Part of a small language model's weights.
Size: 14 layers, width 96, 2.17M parameters.
Training: a variant of SOAP for these matrices, 147M tokens.
Each number is 200 + 20 x the weight over its row's rms, rounded and kept within 0 to 999. Layers, rows and columns count from 0. The size before them is the row's rms in percent of the matrix's.

# up: layer 3 MLP up, 576x96, rms 0.219, rows 495-563, columns 0-47
# down: layer 3 MLP down (transposed), 576x96, rms 0.182, rows 495-563, columns 0-47
up495,102,226,196,202,208,196,216,182,197,200,206,184,236,222,206,228,194,214,202,235,215,221,204,157,188,212,177,200,188,191,182,263,138,213,207,197,194,223,153,202,197,204,194,198,215,210,232,176,183
down495,086,233,210,164,176,201,151,241,197,205,178,186,203,188,197,186,189,170,241,185,179,187,216,198,207,181,202,179,207,168,199,159,243,177,182,217,201,190,208,201,205,209,181,231,206,163,185,178,234
up496,095,183,180,233,173,186,209,201,190,211,181,230,226,215,185,183,201,201,213,231,191,228,223,236,204,202,219,182,203,185,178,224,184,218,220,201,195,203,220,192,218,205,167,156,216,164,189,230,201
down496,120,204,234,216,228,182,212,182,237,205,214,176,186,218,169,210,197,199,188,198,204,171,208,213,181,184,217,212,199,157,225,221,219,237,154,192,168,238,189,231,189,258,208,232,194,200,230,198,212
up497,105,193,225,167,173,203,194,184,197,203,226,194,200,167,195,170,164,202,203,224,192,220,229,208,193,168,182,212,216,224,221,170,196,249,218,194,220,192,211,185,222,221,211,224,188,189,243,189,211
down497,098,156,205,213,186,204,196,200,188,198,191,189,183,212,216,190,194,214,180,213,181,194,215,167,197,184,229,241,182,208,189,232,184,231,203,198,229,198,205,182,224,205,199,174,207,213,177,209,193
up498,096,190,193,174,195,192,171,194,171,205,167,195,181,178,192,170,221,185,242,179,239,176,194,167,180,177,202,217,205,202,208,189,207,197,198,183,184,210,216,194,184,182,189,186,227,191,212,196,179
down498,091,224,220,226,196,211,205,141,236,191,183,200,192,172,197,151,200,182,170,193,191,206,194,187,207,188,204,186,183,197,233,187,186,164,209,213,201,187,170,170,206,188,215,216,187,215,189,220,214
up499,100,214,196,209,229,186,197,202,206,168,164,221,179,206,172,198,174,170,195,220,194,196,182,239,169,227,222,211,190,193,190,194,183,219,215,185,181,202,194,216,215,233,208,211,199,176,228,160,219
down499,092,181,165,211,183,196,180,240,163,180,203,241,198,173,223,189,222,228,228,199,209,191,186,204,163,210,206,183,188,211,193,163,202,202,166,206,247,189,202,189,243,197,192,196,198,200,207,172,232
up500,096,198,190,220,191,167,179,232,190,180,174,171,183,224,215,180,198,197,230,189,190,204,223,199,185,201,202,160,212,229,160,187,186,241,238,210,202,175,215,228,191,203,218,186,208,199,199,220,178
down500,107,173,189,222,213,220,203,117,192,173,210,183,218,221,227,221,206,174,208,183,209,185,186,200,189,221,208,223,208,228,189,192,208,173,207,199,197,190,220,163,181,197,188,198,205,162,181,214,178
up501,089,155,191,188,172,188,192,242,196,223,195,200,209,196,220,193,154,200,220,210,236,199,208,178,179,204,198,182,239,195,197,255,162,213,149,218,185,196,232,195,196,193,174,166,193,183,191,183,203
down501,085,231,210,211,234,233,201,182,168,220,227,195,211,218,202,214,224,231,228,192,195,200,195,222,227,203,180,233,165,211,216,161,210,220,235,208,211,200,184,193,224,205,218,224,191,181,156,188,216
up502,103,198,214,206,183,194,214,220,193,203,210,202,203,219,186,193,166,193,236,177,209,245,149,200,189,198,224,204,204,229,229,200,221,187,174,201,176,210,169,167,213,231,190,225,234,227,200,195,196
down502,103,173,205,208,195,219,235,208,199,195,184,216,214,196,225,186,169,200,177,214,261,184,210,227,204,229,202,195,211,199,224,241,184,209,218,227,208,191,209,240,175,206,221,189,188,215,205,218,215
up503,101,222,195,190,200,200,208,219,212,208,203,223,219,222,191,224,186,220,190,192,192,176,203,212,239,206,185,222,197,196,199,180,225,208,190,192,225,216,246,198,150,216,203,190,169,174,210,198,197
down503,099,219,224,223,189,162,196,193,261,208,157,168,170,187,220,196,255,200,208,209,187,172,189,140,199,206,216,194,208,206,226,208,211,208,221,172,179,195,198,193,175,191,226,207,181,224,243,244,201
up504,093,218,188,217,220,192,223,189,225,196,216,189,195,234,180,213,182,172,230,212,194,195,214,223,177,199,240,198,178,207,202,178,203,237,224,190,143,180,176,232,211,171,167,194,212,192,179,205,182
down504,088,197,219,186,189,208,204,198,207,162,200,180,207,179,178,211,179,214,224,221,223,222,208,160,232,196,197,212,208,180,203,175,200,234,212,212,198,185,207,167,211,165,168,199,236,182,206,166,217
up505,089,205,214,202,194,217,181,255,233,196,226,172,202,201,179,192,150,153,232,178,212,230,167,230,189,179,179,233,206,196,197,188,210,219,190,167,175,214,198,198,195,203,187,175,187,242,198,198,187
down505,104,199,187,182,208,200,190,150,184,218,239,227,192,203,225,210,183,198,182,176,187,217,222,210,174,189,172,208,190,210,177,176,205,202,189,211,204,213,193,223,208,221,221,188,211,208,212,181,201
up506,106,174,219,223,190,198,202,219,171,163,183,201,247,198,181,213,191,172,157,176,215,222,176,199,224,204,204,212,197,184,204,223,193,216,169,188,202,200,163,188,184,243,181,203,232,200,200,181,175
down506,103,222,223,192,188,194,179,192,217,229,206,221,154,214,222,198,194,185,230,244,163,160,200,194,177,198,206,181,215,206,190,179,199,166,208,243,196,194,226,192,203,173,221,175,187,185,179,215,217
up507,102,190,201,186,209,217,201,184,228,183,193,207,205,208,178,184,207,174,202,205,217,211,216,256,177,241,194,218,185,149,180,209,154,178,176,209,194,233,198,217,189,181,161,192,163,199,178,193,197
down507,093,220,176,191,192,159,200,187,181,197,198,211,213,199,224,206,223,208,186,185,197,195,190,156,222,172,220,183,214,253,198,205,192,219,227,169,240,170,166,170,205,198,199,179,234,206,205,198,209
up508,101,171,208,206,200,181,188,196,205,189,210,199,197,163,179,167,193,230,211,221,213,201,221,191,205,206,205,196,208,250,226,173,163,195,201,172,195,213,205,268,179,188,202,231,216,192,214,203,217
down508,094,205,216,224,189,237,176,218,226,208,207,206,218,184,205,200,224,187,189,203,168,247,203,201,192,186,194,227,204,181,217,202,211,188,221,257,200,177,214,148,253,209,191,170,204,201,199,223,174
up509,105,206,219,218,204,209,236,202,203,188,209,216,219,212,201,182,195,153,223,218,182,202,205,202,225,213,195,204,201,194,191,229,200,262,207,202,185,192,168,190,199,198,184,170,190,210,218,202,216
down509,088,195,222,182,236,222,179,179,218,220,186,184,193,190,216,203,199,236,181,174,190,184,179,188,166,223,213,206,201,190,199,177,215,182,204,175,179,256,217,207,191,200,209,219,209,202,214,215,217
up510,107,193,203,222,182,169,195,218,185,150,241,157,209,195,216,196,207,184,222,177,239,211,219,210,162,208,176,171,230,230,205,187,193,223,178,189,206,187,194,206,172,177,181,209,230,163,191,214,201
down510,121,190,204,228,176,188,202,178,172,214,208,220,243,189,200,184,199,196,186,187,146,242,183,198,174,194,213,192,211,217,223,198,202,185,200,174,172,196,206,179,208,176,160,174,208,222,184,179,202
up511,102,195,192,186,179,226,195,200,217,247,179,196,200,166,163,208,208,185,210,204,184,209,241,201,182,231,196,236,195,213,207,215,175,170,195,183,164,209,203,213,215,234,174,198,211,186,187,152,204
down511,101,216,212,214,218,237,177,196,206,203,222,195,189,221,218,207,204,190,193,197,210,223,169,207,197,251,182,201,208,186,160,186,197,191,190,156,179,216,190,174,213,199,218,210,192,201,206,205,214
up512,094,178,193,199,224,189,196,214,196,196,202,174,187,198,183,208,205,232,233,177,205,206,220,193,219,207,197,220,203,153,166,188,203,169,205,204,183,188,194,242,212,207,208,172,207,206,197,204,216
down512,104,228,216,240,216,188,184,205,194,174,212,202,209,160,180,184,208,196,183,178,167,204,208,192,216,201,192,191,203,191,184,239,206,196,178,170,211,226,206,220,185,210,200,195,188,204,161,173,198
up513,106,199,189,194,171,213,186,229,191,170,184,182,189,218,213,249,228,205,179,224,209,191,172,211,214,204,232,192,212,197,181,226,233,202,202,178,240,207,215,159,216,189,179,212,214,224,216,183,177
down513,117,226,164,226,202,181,161,185,223,189,202,163,214,199,204,226,213,183,223,179,191,223,199,159,235,212,227,186,255,187,193,222,210,205,231,199,174,198,196,190,217,208,198,190,189,211,204,225,179
up514,100,199,190,202,199,206,200,209,155,191,228,201,188,154,210,203,212,232,208,201,183,186,228,216,183,204,198,159,239,218,232,226,222,210,232,182,180,223,190,220,186,171,189,230,184,208,193,215,183
down514,101,198,185,185,226,190,187,184,222,184,201,175,202,184,199,201,202,174,199,200,174,193,212,208,206,208,212,176,194,177,183,188,156,207,182,221,226,221,234,205,194,237,177,222,243,180,216,208,236
up515,095,181,195,202,218,215,201,181,184,184,188,205,166,190,190,200,199,177,196,193,199,219,220,203,192,217,206,191,156,224,186,147,174,248,172,212,182,212,201,242,183,221,218,216,191,214,180,199,198
down515,091,203,190,204,200,213,160,221,191,255,180,190,208,200,207,225,237,187,200,190,212,187,233,208,212,196,194,211,203,181,183,208,165,182,233,173,218,204,178,173,198,208,197,198,196,202,156,218,207
up516,101,245,186,226,189,171,201,221,210,201,194,201,214,179,216,199,229,183,215,179,211,209,192,159,194,203,192,209,177,191,181,174,189,204,203,182,185,211,184,182,173,214,185,207,192,243,177,194,206
down516,100,207,185,196,176,234,202,192,170,173,196,198,179,257,217,191,215,197,193,216,226,220,224,176,213,194,167,197,172,199,208,196,220,210,186,214,197,193,221,206,191,192,210,229,205,204,199,207,191
up517,096,221,210,233,183,190,219,186,190,237,239,203,180,240,179,229,159,222,194,191,197,177,216,213,190,174,227,204,230,206,185,171,220,205,251,193,208,200,181,187,178,180,189,203,201,188,206,219,194
down517,098,180,189,255,216,210,203,210,195,169,202,196,220,192,184,174,221,211,239,214,230,242,229,172,210,230,176,178,187,185,214,194,215,205,164,218,195,190,199,168,203,211,170,210,212,205,191,226,222
up518,112,203,218,203,194,229,166,195,207,154,206,204,200,220,209,217,187,211,169,244,227,196,203,173,189,208,212,216,149,222,223,223,196,208,179,183,237,192,201,200,230,163,208,159,223,207,193,177,192
down518,080,243,200,192,194,194,210,194,211,200,193,211,230,176,174,169,240,221,229,175,180,234,178,188,217,172,171,228,196,226,211,170,202,231,230,195,192,175,211,184,200,192,179,217,216,213,196,208,215
up519,105,234,196,260,186,177,222,196,215,216,218,196,210,172,191,176,216,215,237,192,166,171,212,211,166,174,208,212,182,198,222,205,177,227,198,211,186,223,239,196,218,192,156,216,200,210,192,215,205
down519,104,167,212,186,203,200,213,243,180,189,235,232,210,191,208,212,197,198,230,234,235,231,200,224,223,219,192,168,206,176,180,221,168,199,229,190,195,173,192,211,182,230,230,170,192,205,187,170,203
up520,097,189,204,162,197,202,218,234,184,206,220,171,213,181,208,236,212,197,226,226,196,194,234,181,195,200,176,227,229,198,196,195,227,202,209,218,191,222,208,172,160,202,181,182,234,195,193,196,199
down520,088,202,182,176,199,213,190,195,241,220,204,192,225,215,162,228,200,195,183,225,220,224,188,231,213,183,194,183,185,186,212,189,202,191,237,206,193,151,165,217,193,176,177,176,205,189,188,221,187
up521,099,190,141,183,167,194,192,193,197,206,205,217,184,217,215,170,206,196,195,172,208,225,224,169,203,211,186,199,209,192,187,208,211,190,183,221,173,199,223,199,190,207,192,150,182,191,192,209,221
down521,095,246,159,197,202,184,227,192,183,206,198,216,219,207,159,163,247,200,195,183,187,182,204,205,204,214,170,214,197,212,204,182,176,204,194,180,213,193,202,177,218,211,210,222,190,230,230,202,174
up522,098,223,185,234,191,195,213,180,217,206,196,196,211,230,210,215,193,175,161,183,212,203,214,202,174,206,156,211,215,202,149,172,196,193,193,223,222,208,218,189,188,207,191,212,209,198,203,224,209
down522,102,216,198,196,198,216,213,172,165,194,215,211,205,166,217,185,212,230,177,209,220,219,216,219,156,187,215,201,216,214,151,209,181,164,186,203,172,199,213,189,200,192,187,195,195,224,201,189,222
up523,096,198,220,160,208,196,197,189,222,176,229,171,206,182,194,204,193,229,188,186,229,207,214,185,197,204,182,247,229,179,148,175,166,213,188,203,186,228,199,192,194,199,198,210,239,206,217,198,194
down523,090,191,201,234,183,221,187,219,192,178,186,200,176,226,231,190,193,199,198,179,215,217,196,194,193,182,207,206,174,216,210,197,194,226,225,198,238,184,224,208,190,182,179,230,182,230,183,206,189
up524,096,209,197,210,205,164,167,202,196,165,229,168,173,214,194,202,224,197,212,181,216,201,246,213,199,178,174,221,217,211,223,195,199,204,189,197,210,196,198,192,238,232,205,205,200,212,164,196,195
down524,103,178,235,186,168,193,206,195,191,229,223,182,220,187,214,194,238,205,171,202,196,183,180,204,208,163,186,206,230,201,200,176,207,173,187,165,227,205,188,186,217,185,176,190,189,201,214,163,189
up525,098,188,200,223,178,184,214,196,156,194,202,193,205,202,207,235,203,200,204,218,217,202,209,211,227,168,219,209,206,167,226,158,195,196,165,227,219,216,199,192,223,211,154,187,237,212,170,225,164
down525,092,213,204,179,224,226,199,234,248,223,202,210,192,196,151,185,211,184,205,206,174,210,192,199,192,216,203,202,178,225,176,216,212,241,230,200,209,192,181,212,164,221,222,204,171,175,213,185,204
up526,105,240,181,200,173,213,214,173,183,192,196,203,219,218,214,193,216,222,187,199,232,200,198,187,199,196,209,213,216,215,179,205,196,153,213,216,203,199,217,207,173,201,194,225,198,209,199,202,209
down526,095,184,194,199,200,198,186,188,211,198,225,173,209,161,169,262,210,207,195,197,208,203,208,201,212,210,206,183,226,227,217,189,216,193,193,177,151,196,190,196,193,207,223,228,164,192,219,207,205
up527,105,211,197,233,240,186,210,192,245,217,167,216,199,262,197,238,193,201,184,216,224,212,185,185,191,177,178,210,193,182,194,193,190,216,201,193,210,224,169,216,220,199,221,204,212,204,214,191,163
down527,087,165,201,177,173,194,210,219,122,205,218,191,217,195,195,163,221,213,211,199,179,222,211,198,209,210,237,188,199,240,184,208,209,187,200,203,174,176,211,191,184,209,178,201,186,193,203,193,231
up528,087,181,187,182,202,176,189,221,170,192,177,205,205,175,220,192,186,217,194,184,203,229,210,224,234,184,229,222,249,231,190,196,220,200,200,223,172,217,229,222,219,150,189,198,200,208,209,188,232
down528,092,196,206,171,193,230,184,198,199,181,188,223,227,206,188,220,233,204,193,235,212,192,201,191,196,224,215,226,229,194,191,203,207,199,209,171,206,216,229,205,211,194,199,170,203,145,208,209,179
up529,111,209,192,225,234,194,189,211,223,197,214,198,200,207,206,230,194,194,174,225,214,185,205,224,202,176,171,215,220,210,182,217,223,214,162,186,213,223,204,198,168,198,184,203,196,216,207,231,214
down529,112,173,209,220,213,204,225,214,191,193,227,203,199,240,207,177,198,202,191,205,223,212,207,216,204,217,201,177,189,211,218,203,191,183,213,164,172,190,205,179,191,215,225,171,138,222,198,206,196
up530,108,218,184,202,232,169,185,192,204,176,207,222,199,211,214,230,195,222,169,156,216,206,189,189,185,161,198,191,207,190,233,199,207,229,197,192,223,211,161,231,231,198,223,188,174,240,190,194,154
down530,107,194,199,244,169,208,201,196,159,200,186,204,203,216,213,211,198,204,165,177,194,179,196,184,189,221,218,215,175,203,178,202,188,191,207,209,205,162,216,243,174,225,205,236,167,222,216,208,208
up531,095,177,210,185,214,152,197,246,176,201,180,196,174,215,220,198,190,162,196,175,203,158,204,214,192,192,197,200,219,197,202,236,218,208,193,199,195,169,184,166,181,250,222,192,198,212,201,204,206
down531,092,212,189,201,202,210,190,218,219,181,211,202,199,172,191,182,251,230,196,217,179,230,212,187,204,166,204,222,171,168,211,178,199,200,191,170,184,229,194,199,246,190,203,252,191,202,211,193,197
up532,105,220,185,217,210,196,237,231,191,176,191,217,217,172,153,232,199,212,180,187,226,225,183,204,209,181,179,194,191,170,183,178,189,203,225,200,156,203,199,214,211,220,200,193,164,208,200,162,214
down532,104,234,206,187,172,228,211,195,216,200,174,180,214,209,218,190,201,219,197,199,181,160,182,175,190,171,229,179,217,247,204,233,213,246,169,155,202,206,216,189,199,226,207,208,233,198,197,213,211
up533,104,174,203,252,205,206,207,198,208,155,186,157,219,223,199,212,206,188,215,181,194,185,180,201,204,182,157,189,171,230,215,193,217,197,206,194,177,220,218,195,177,215,190,204,187,241,185,202,196
down533,097,224,179,193,178,197,195,175,169,269,215,243,223,199,145,207,194,202,192,173,192,220,216,183,190,205,239,193,189,198,205,199,178,209,175,207,215,203,190,186,195,234,221,183,197,207,194,214,167
up534,097,251,181,210,207,154,212,214,182,220,196,208,202,181,194,220,177,181,224,177,201,223,210,213,211,177,229,228,176,204,155,197,228,199,206,208,201,194,183,219,250,193,217,221,214,201,221,211,184
down534,105,202,231,197,174,207,216,194,214,198,214,194,176,230,218,180,201,191,156,205,198,183,214,227,208,208,224,198,211,189,168,184,196,207,202,202,165,191,203,164,224,221,159,191,176,218,207,197,161
up535,098,184,190,170,196,256,221,202,182,207,191,216,217,193,177,213,196,191,194,212,203,203,181,200,173,202,187,197,193,207,173,204,198,182,146,204,212,200,221,196,211,200,200,240,193,198,227,151,229
down535,098,159,206,189,200,209,186,212,206,193,220,200,182,238,165,213,217,196,201,223,181,210,165,173,220,183,199,212,220,170,161,198,193,176,204,206,193,174,184,169,201,198,226,211,177,196,194,192,178
up536,109,224,202,211,188,198,219,197,195,194,209,199,200,182,206,247,191,211,179,207,238,221,200,227,203,161,207,199,186,185,251,200,212,188,239,212,236,206,197,225,195,176,232,211,202,195,190,186,193
down536,117,180,194,191,208,209,210,197,194,158,203,207,185,211,193,203,197,184,207,222,190,187,187,223,226,212,209,188,151,178,213,205,209,180,199,188,171,228,212,199,194,210,185,244,190,209,170,189,195
up537,105,237,192,185,200,194,233,201,172,193,175,189,199,206,222,197,168,171,194,182,207,255,210,226,183,157,218,217,185,185,187,215,208,198,212,178,221,163,206,214,199,216,196,228,186,190,199,234,186
down537,119,172,221,214,187,223,207,209,226,205,183,230,199,240,235,182,159,174,214,195,194,215,207,188,189,226,198,198,215,195,228,202,182,203,233,179,197,216,194,195,190,190,200,191,190,171,219,199,238
up538,098,192,182,209,201,194,198,210,206,174,183,206,183,193,197,200,180,185,213,206,242,171,174,216,188,184,174,211,226,218,250,177,177,227,190,214,251,209,186,209,234,177,208,177,170,200,199,196,201
down538,089,188,219,160,216,221,184,185,189,217,196,211,162,211,179,209,233,180,165,180,171,213,194,194,202,194,190,192,174,174,162,192,226,188,197,165,182,195,231,172,195,203,178,211,193,192,178,183,208
up539,107,206,202,175,181,197,184,218,179,185,263,224,200,173,192,161,199,225,190,203,208,219,171,198,180,189,242,188,201,206,203,199,227,209,202,181,204,204,226,175,240,200,217,208,193,193,242,190,199
down539,106,202,198,234,227,197,222,182,194,194,199,207,226,215,195,192,166,219,182,217,239,197,194,229,181,210,219,196,238,220,214,205,187,197,202,207,207,218,209,223,218,201,207,194,163,191,168,213,206
up540,096,209,164,201,196,225,209,214,179,229,210,224,197,218,188,207,215,214,205,202,203,195,171,191,175,175,175,189,187,167,200,217,214,204,192,173,206,225,195,219,163,223,175,194,194,264,219,197,201
down540,094,219,218,202,202,197,218,202,228,204,195,207,200,226,194,242,208,195,209,184,198,209,209,194,167,166,216,228,203,218,186,211,168,191,166,179,219,177,206,204,166,171,135,199,195,189,172,197,211
up541,094,136,213,253,180,193,205,172,221,186,212,179,219,200,214,180,178,209,185,210,209,217,177,190,197,175,226,177,204,224,226,183,187,248,220,198,227,202,190,186,174,193,198,200,193,244,234,241,179
down541,088,178,198,173,247,217,195,194,209,202,218,168,188,220,184,228,219,217,198,163,209,195,186,183,215,211,202,177,187,179,202,212,227,205,212,228,200,189,182,195,193,202,238,189,192,213,160,174,214
up542,101,233,190,209,244,232,163,192,208,171,208,186,191,238,228,188,220,241,161,202,197,221,196,192,211,233,187,197,229,220,199,215,196,209,175,194,197,173,204,215,199,165,198,204,205,198,217,210,155
down542,099,193,212,211,149,215,204,213,214,205,192,165,207,193,204,208,186,173,189,190,193,185,174,212,187,204,200,206,190,202,193,206,209,190,181,175,197,208,188,206,166,216,177,212,148,229,204,184,227
up543,094,167,191,200,209,190,176,192,186,192,170,207,181,207,205,237,197,209,228,223,194,214,202,218,208,226,190,197,222,171,192,197,203,178,176,207,242,206,204,205,189,203,213,198,186,205,204,230,196
down543,089,220,200,188,187,211,207,204,223,207,172,227,200,202,177,169,195,183,214,225,215,192,205,203,198,214,194,207,196,198,208,202,206,223,190,222,176,207,209,213,236,164,171,238,210,193,167,183,238
up544,110,177,195,180,224,215,209,138,211,183,179,169,201,193,228,204,212,246,198,240,193,222,207,215,218,215,195,194,207,196,217,201,140,172,218,204,206,197,203,200,226,157,198,225,187,215,180,181,201
down544,103,241,222,221,202,176,201,236,198,220,231,242,205,238,202,166,198,159,200,203,246,226,204,190,201,188,192,189,185,168,198,215,232,220,201,164,184,199,191,219,220,214,203,207,197,199,203,212,207
up545,105,210,179,181,215,195,212,172,225,188,215,220,159,182,225,235,159,204,188,192,169,191,206,222,191,208,188,196,188,204,178,176,199,208,220,170,200,180,224,195,216,201,216,167,188,199,210,232,207
down545,115,215,222,203,225,239,196,219,200,206,203,237,209,160,196,178,180,198,177,180,204,242,201,189,211,224,189,192,223,188,185,226,210,205,195,183,219,171,176,225,191,212,213,198,195,176,176,195,183
up546,097,148,197,213,194,199,216,164,180,201,205,170,206,233,199,177,195,214,182,209,195,193,216,169,196,251,174,200,210,216,195,179,220,187,231,166,169,215,212,203,230,204,193,197,215,202,193,222,178
down546,099,217,198,223,203,175,176,212,246,166,189,234,209,177,199,197,232,200,222,182,231,206,191,209,189,172,229,182,176,190,210,193,182,227,179,240,182,179,204,221,166,198,211,186,187,188,194,174,201
up547,098,181,205,220,223,187,224,200,180,187,153,182,211,222,211,218,203,200,176,192,238,183,156,201,204,186,185,211,199,151,178,230,190,208,189,184,172,192,217,196,188,205,180,184,179,192,180,187,191
down547,095,187,177,172,214,197,194,196,200,230,223,212,224,189,186,230,197,210,202,189,152,216,196,195,145,213,192,230,227,261,213,183,224,167,215,184,208,186,189,204,185,206,212,210,229,213,234,190,207
up548,093,204,192,196,187,217,185,170,207,203,192,215,222,193,201,191,197,203,192,227,215,227,216,164,215,200,201,244,198,154,220,212,194,226,182,225,190,185,189,209,203,196,188,221,211,228,184,215,172
down548,089,204,191,181,203,196,206,212,191,210,186,198,175,192,200,190,242,203,224,200,200,185,220,224,219,225,194,161,204,185,191,194,205,171,207,194,249,192,176,198,206,215,203,183,186,193,194,198,214
up549,107,185,183,195,201,207,182,206,191,179,237,211,185,207,202,197,197,186,216,209,191,194,153,210,220,202,168,202,243,210,196,192,174,203,176,198,160,209,184,216,203,197,195,209,223,232,234,216,211
down549,104,222,212,200,231,151,207,207,203,211,209,194,182,186,197,229,260,195,194,203,204,171,205,171,198,230,189,218,179,220,242,238,178,177,209,208,203,195,153,168,212,198,174,157,204,190,214,193,191
up550,098,195,206,217,185,184,214,189,202,199,162,213,152,232,202,201,202,193,198,228,195,233,200,183,190,195,204,192,194,210,159,203,211,227,230,196,236,214,195,205,203,210,173,184,194,198,199,211,216
down550,094,175,192,204,215,215,186,230,219,208,227,176,202,211,176,162,156,186,232,169,202,200,196,186,220,252,181,224,237,186,222,189,195,189,196,161,179,209,212,212,184,170,191,216,212,202,212,152,214
up551,109,183,222,170,188,204,194,227,208,178,182,192,177,173,214,203,189,190,194,204,199,233,221,179,202,194,204,218,203,223,201,189,253,199,212,190,227,213,220,197,215,228,184,235,236,203,183,182,230
down551,104,179,200,227,191,207,220,191,197,220,199,205,185,183,173,252,216,233,190,230,170,179,244,200,212,181,185,178,175,175,205,185,195,238,196,195,217,223,217,204,199,192,208,212,248,193,177,217,233
up552,100,213,207,181,203,187,213,190,218,169,205,179,196,188,202,144,196,198,244,187,192,193,213,216,177,211,232,170,213,231,206,201,226,201,192,200,205,170,189,208,219,209,205,220,193,203,223,194,232
down552,105,191,174,215,192,186,203,214,205,209,179,214,191,184,188,240,215,172,188,206,215,209,178,207,191,239,229,217,170,174,183,198,172,183,157,196,196,277,198,204,172,207,206,233,235,182,202,212,189
up553,090,173,177,188,222,172,216,185,192,211,222,193,191,215,226,192,208,197,198,189,227,206,205,201,164,187,224,225,216,205,211,210,232,203,208,189,195,188,201,260,171,170,200,207,198,216,190,247,205
down553,095,194,176,212,188,205,196,177,176,179,173,180,179,203,158,210,211,238,192,210,234,214,220,231,188,173,211,235,194,200,210,190,233,243,177,161,193,185,202,233,195,191,208,206,194,170,210,245,202
up554,108,205,216,204,198,198,225,168,189,227,180,221,219,184,190,174,200,182,192,201,211,163,182,201,242,198,209,207,168,169,215,221,202,235,186,173,221,194,224,231,186,190,191,227,171,212,218,215,183
down554,106,197,249,208,217,208,189,228,234,215,194,207,215,219,225,184,201,207,210,231,221,200,228,232,180,222,207,196,220,220,173,197,248,167,178,188,203,229,193,196,222,183,196,195,212,174,220,208,200
up555,100,194,215,182,199,238,189,163,238,225,221,212,187,185,216,179,152,192,175,202,195,205,181,208,203,167,210,176,201,186,157,211,184,203,201,222,221,222,226,151,184,200,238,200,173,194,192,194,220
down555,099,203,193,185,219,200,195,192,206,150,233,208,199,210,180,175,172,178,176,209,186,215,179,192,225,199,236,188,158,200,207,183,187,203,184,203,215,192,195,268,198,210,198,174,197,185,170,196,182
up556,107,227,169,221,218,227,210,213,196,213,224,184,200,206,189,196,182,196,232,205,168,198,192,190,172,199,215,154,166,216,183,177,188,180,221,205,232,211,190,202,220,203,221,202,185,188,233,220,171
down556,104,193,206,182,218,216,204,190,213,160,170,181,211,187,181,174,236,199,177,176,211,205,186,153,184,224,207,220,182,203,188,226,166,193,240,208,169,240,190,221,223,204,214,193,176,201,211,180,189
up557,102,202,224,195,224,179,171,216,168,184,164,186,218,252,198,218,226,188,228,197,171,196,188,192,182,185,203,198,200,181,200,189,223,203,193,186,204,178,192,187,194,204,185,185,210,233,209,211,205
down557,099,172,150,238,192,229,206,201,224,221,195,205,228,181,204,172,233,237,205,195,216,205,215,187,184,178,210,226,186,197,193,197,225,210,208,184,216,217,174,183,183,222,202,237,212,195,172,156,186
up558,097,213,203,223,207,206,221,219,213,199,186,224,203,189,185,224,205,169,199,204,183,198,222,220,189,218,227,202,171,237,194,217,199,217,199,205,182,209,221,205,190,228,216,210,218,199,240,148,205
down558,106,208,209,157,194,211,207,182,196,181,230,203,192,180,165,188,196,191,252,203,191,221,200,169,201,179,215,220,218,210,223,192,249,203,200,171,257,205,199,218,175,212,220,203,182,199,167,217,184
up559,100,191,192,188,198,216,179,203,156,246,193,218,239,234,216,196,218,205,217,223,182,206,185,169,197,193,168,200,210,214,212,214,168,203,233,179,204,202,208,184,218,219,238,167,227,199,180,196,158
down559,099,193,214,184,186,195,201,225,208,213,200,235,235,200,188,188,193,174,195,164,202,167,169,186,144,239,241,203,223,208,205,150,205,241,177,230,222,187,188,169,178,192,198,205,196,204,191,221,238
up560,109,219,182,209,166,196,158,187,196,230,230,215,192,199,159,176,176,196,197,238,178,201,238,177,215,210,186,217,217,203,204,174,204,226,197,222,221,209,198,168,179,181,230,189,182,209,201,210,200
down560,103,202,228,200,201,202,190,225,200,230,197,215,228,187,168,203,196,227,227,211,194,170,183,194,189,182,199,178,219,211,211,204,228,205,172,225,179,208,202,205,168,219,160,226,180,234,204,229,217
up561,092,241,163,208,211,190,204,199,216,209,187,209,175,228,215,187,172,203,199,206,183,191,211,187,186,211,198,167,190,192,214,199,209,226,225,215,224,195,221,208,233,236,193,206,185,178,211,172,189
down561,095,199,195,167,181,186,183,207,202,191,184,209,205,200,196,187,202,196,212,211,185,173,197,232,203,209,219,162,195,218,218,226,207,205,180,199,224,215,212,191,193,173,192,157,186,205,155,224,220
up562,103,189,179,207,217,156,181,185,186,179,214,226,187,191,227,173,227,184,207,185,180,241,200,205,184,208,201,206,194,250,205,197,203,204,172,178,203,230,210,195,232,180,171,221,166,198,176,191,210
down562,096,199,158,185,198,198,191,207,192,254,232,175,192,186,184,218,205,214,183,180,175,182,205,190,221,199,205,197,170,212,186,213,159,200,179,222,175,199,160,197,180,208,211,172,218,164,236,198,206
up563,087,240,216,202,166,140,164,260,181,172,230,189,197,219,212,207,207,178,176,174,212,194,191,224,204,193,220,190,202,191,202,204,235,209,203,184,237,212,198,198,204,207,158,212,220,214,206,229,198
down563,086,234,202,205,199,224,198,207,235,233,177,199,212,180,189,185,232,201,213,182,189,196,176,216,196,181,220,181,174,183,219,210,243,165,207,210,162,171,247,212,207,207,196,200,201,204,216,221,201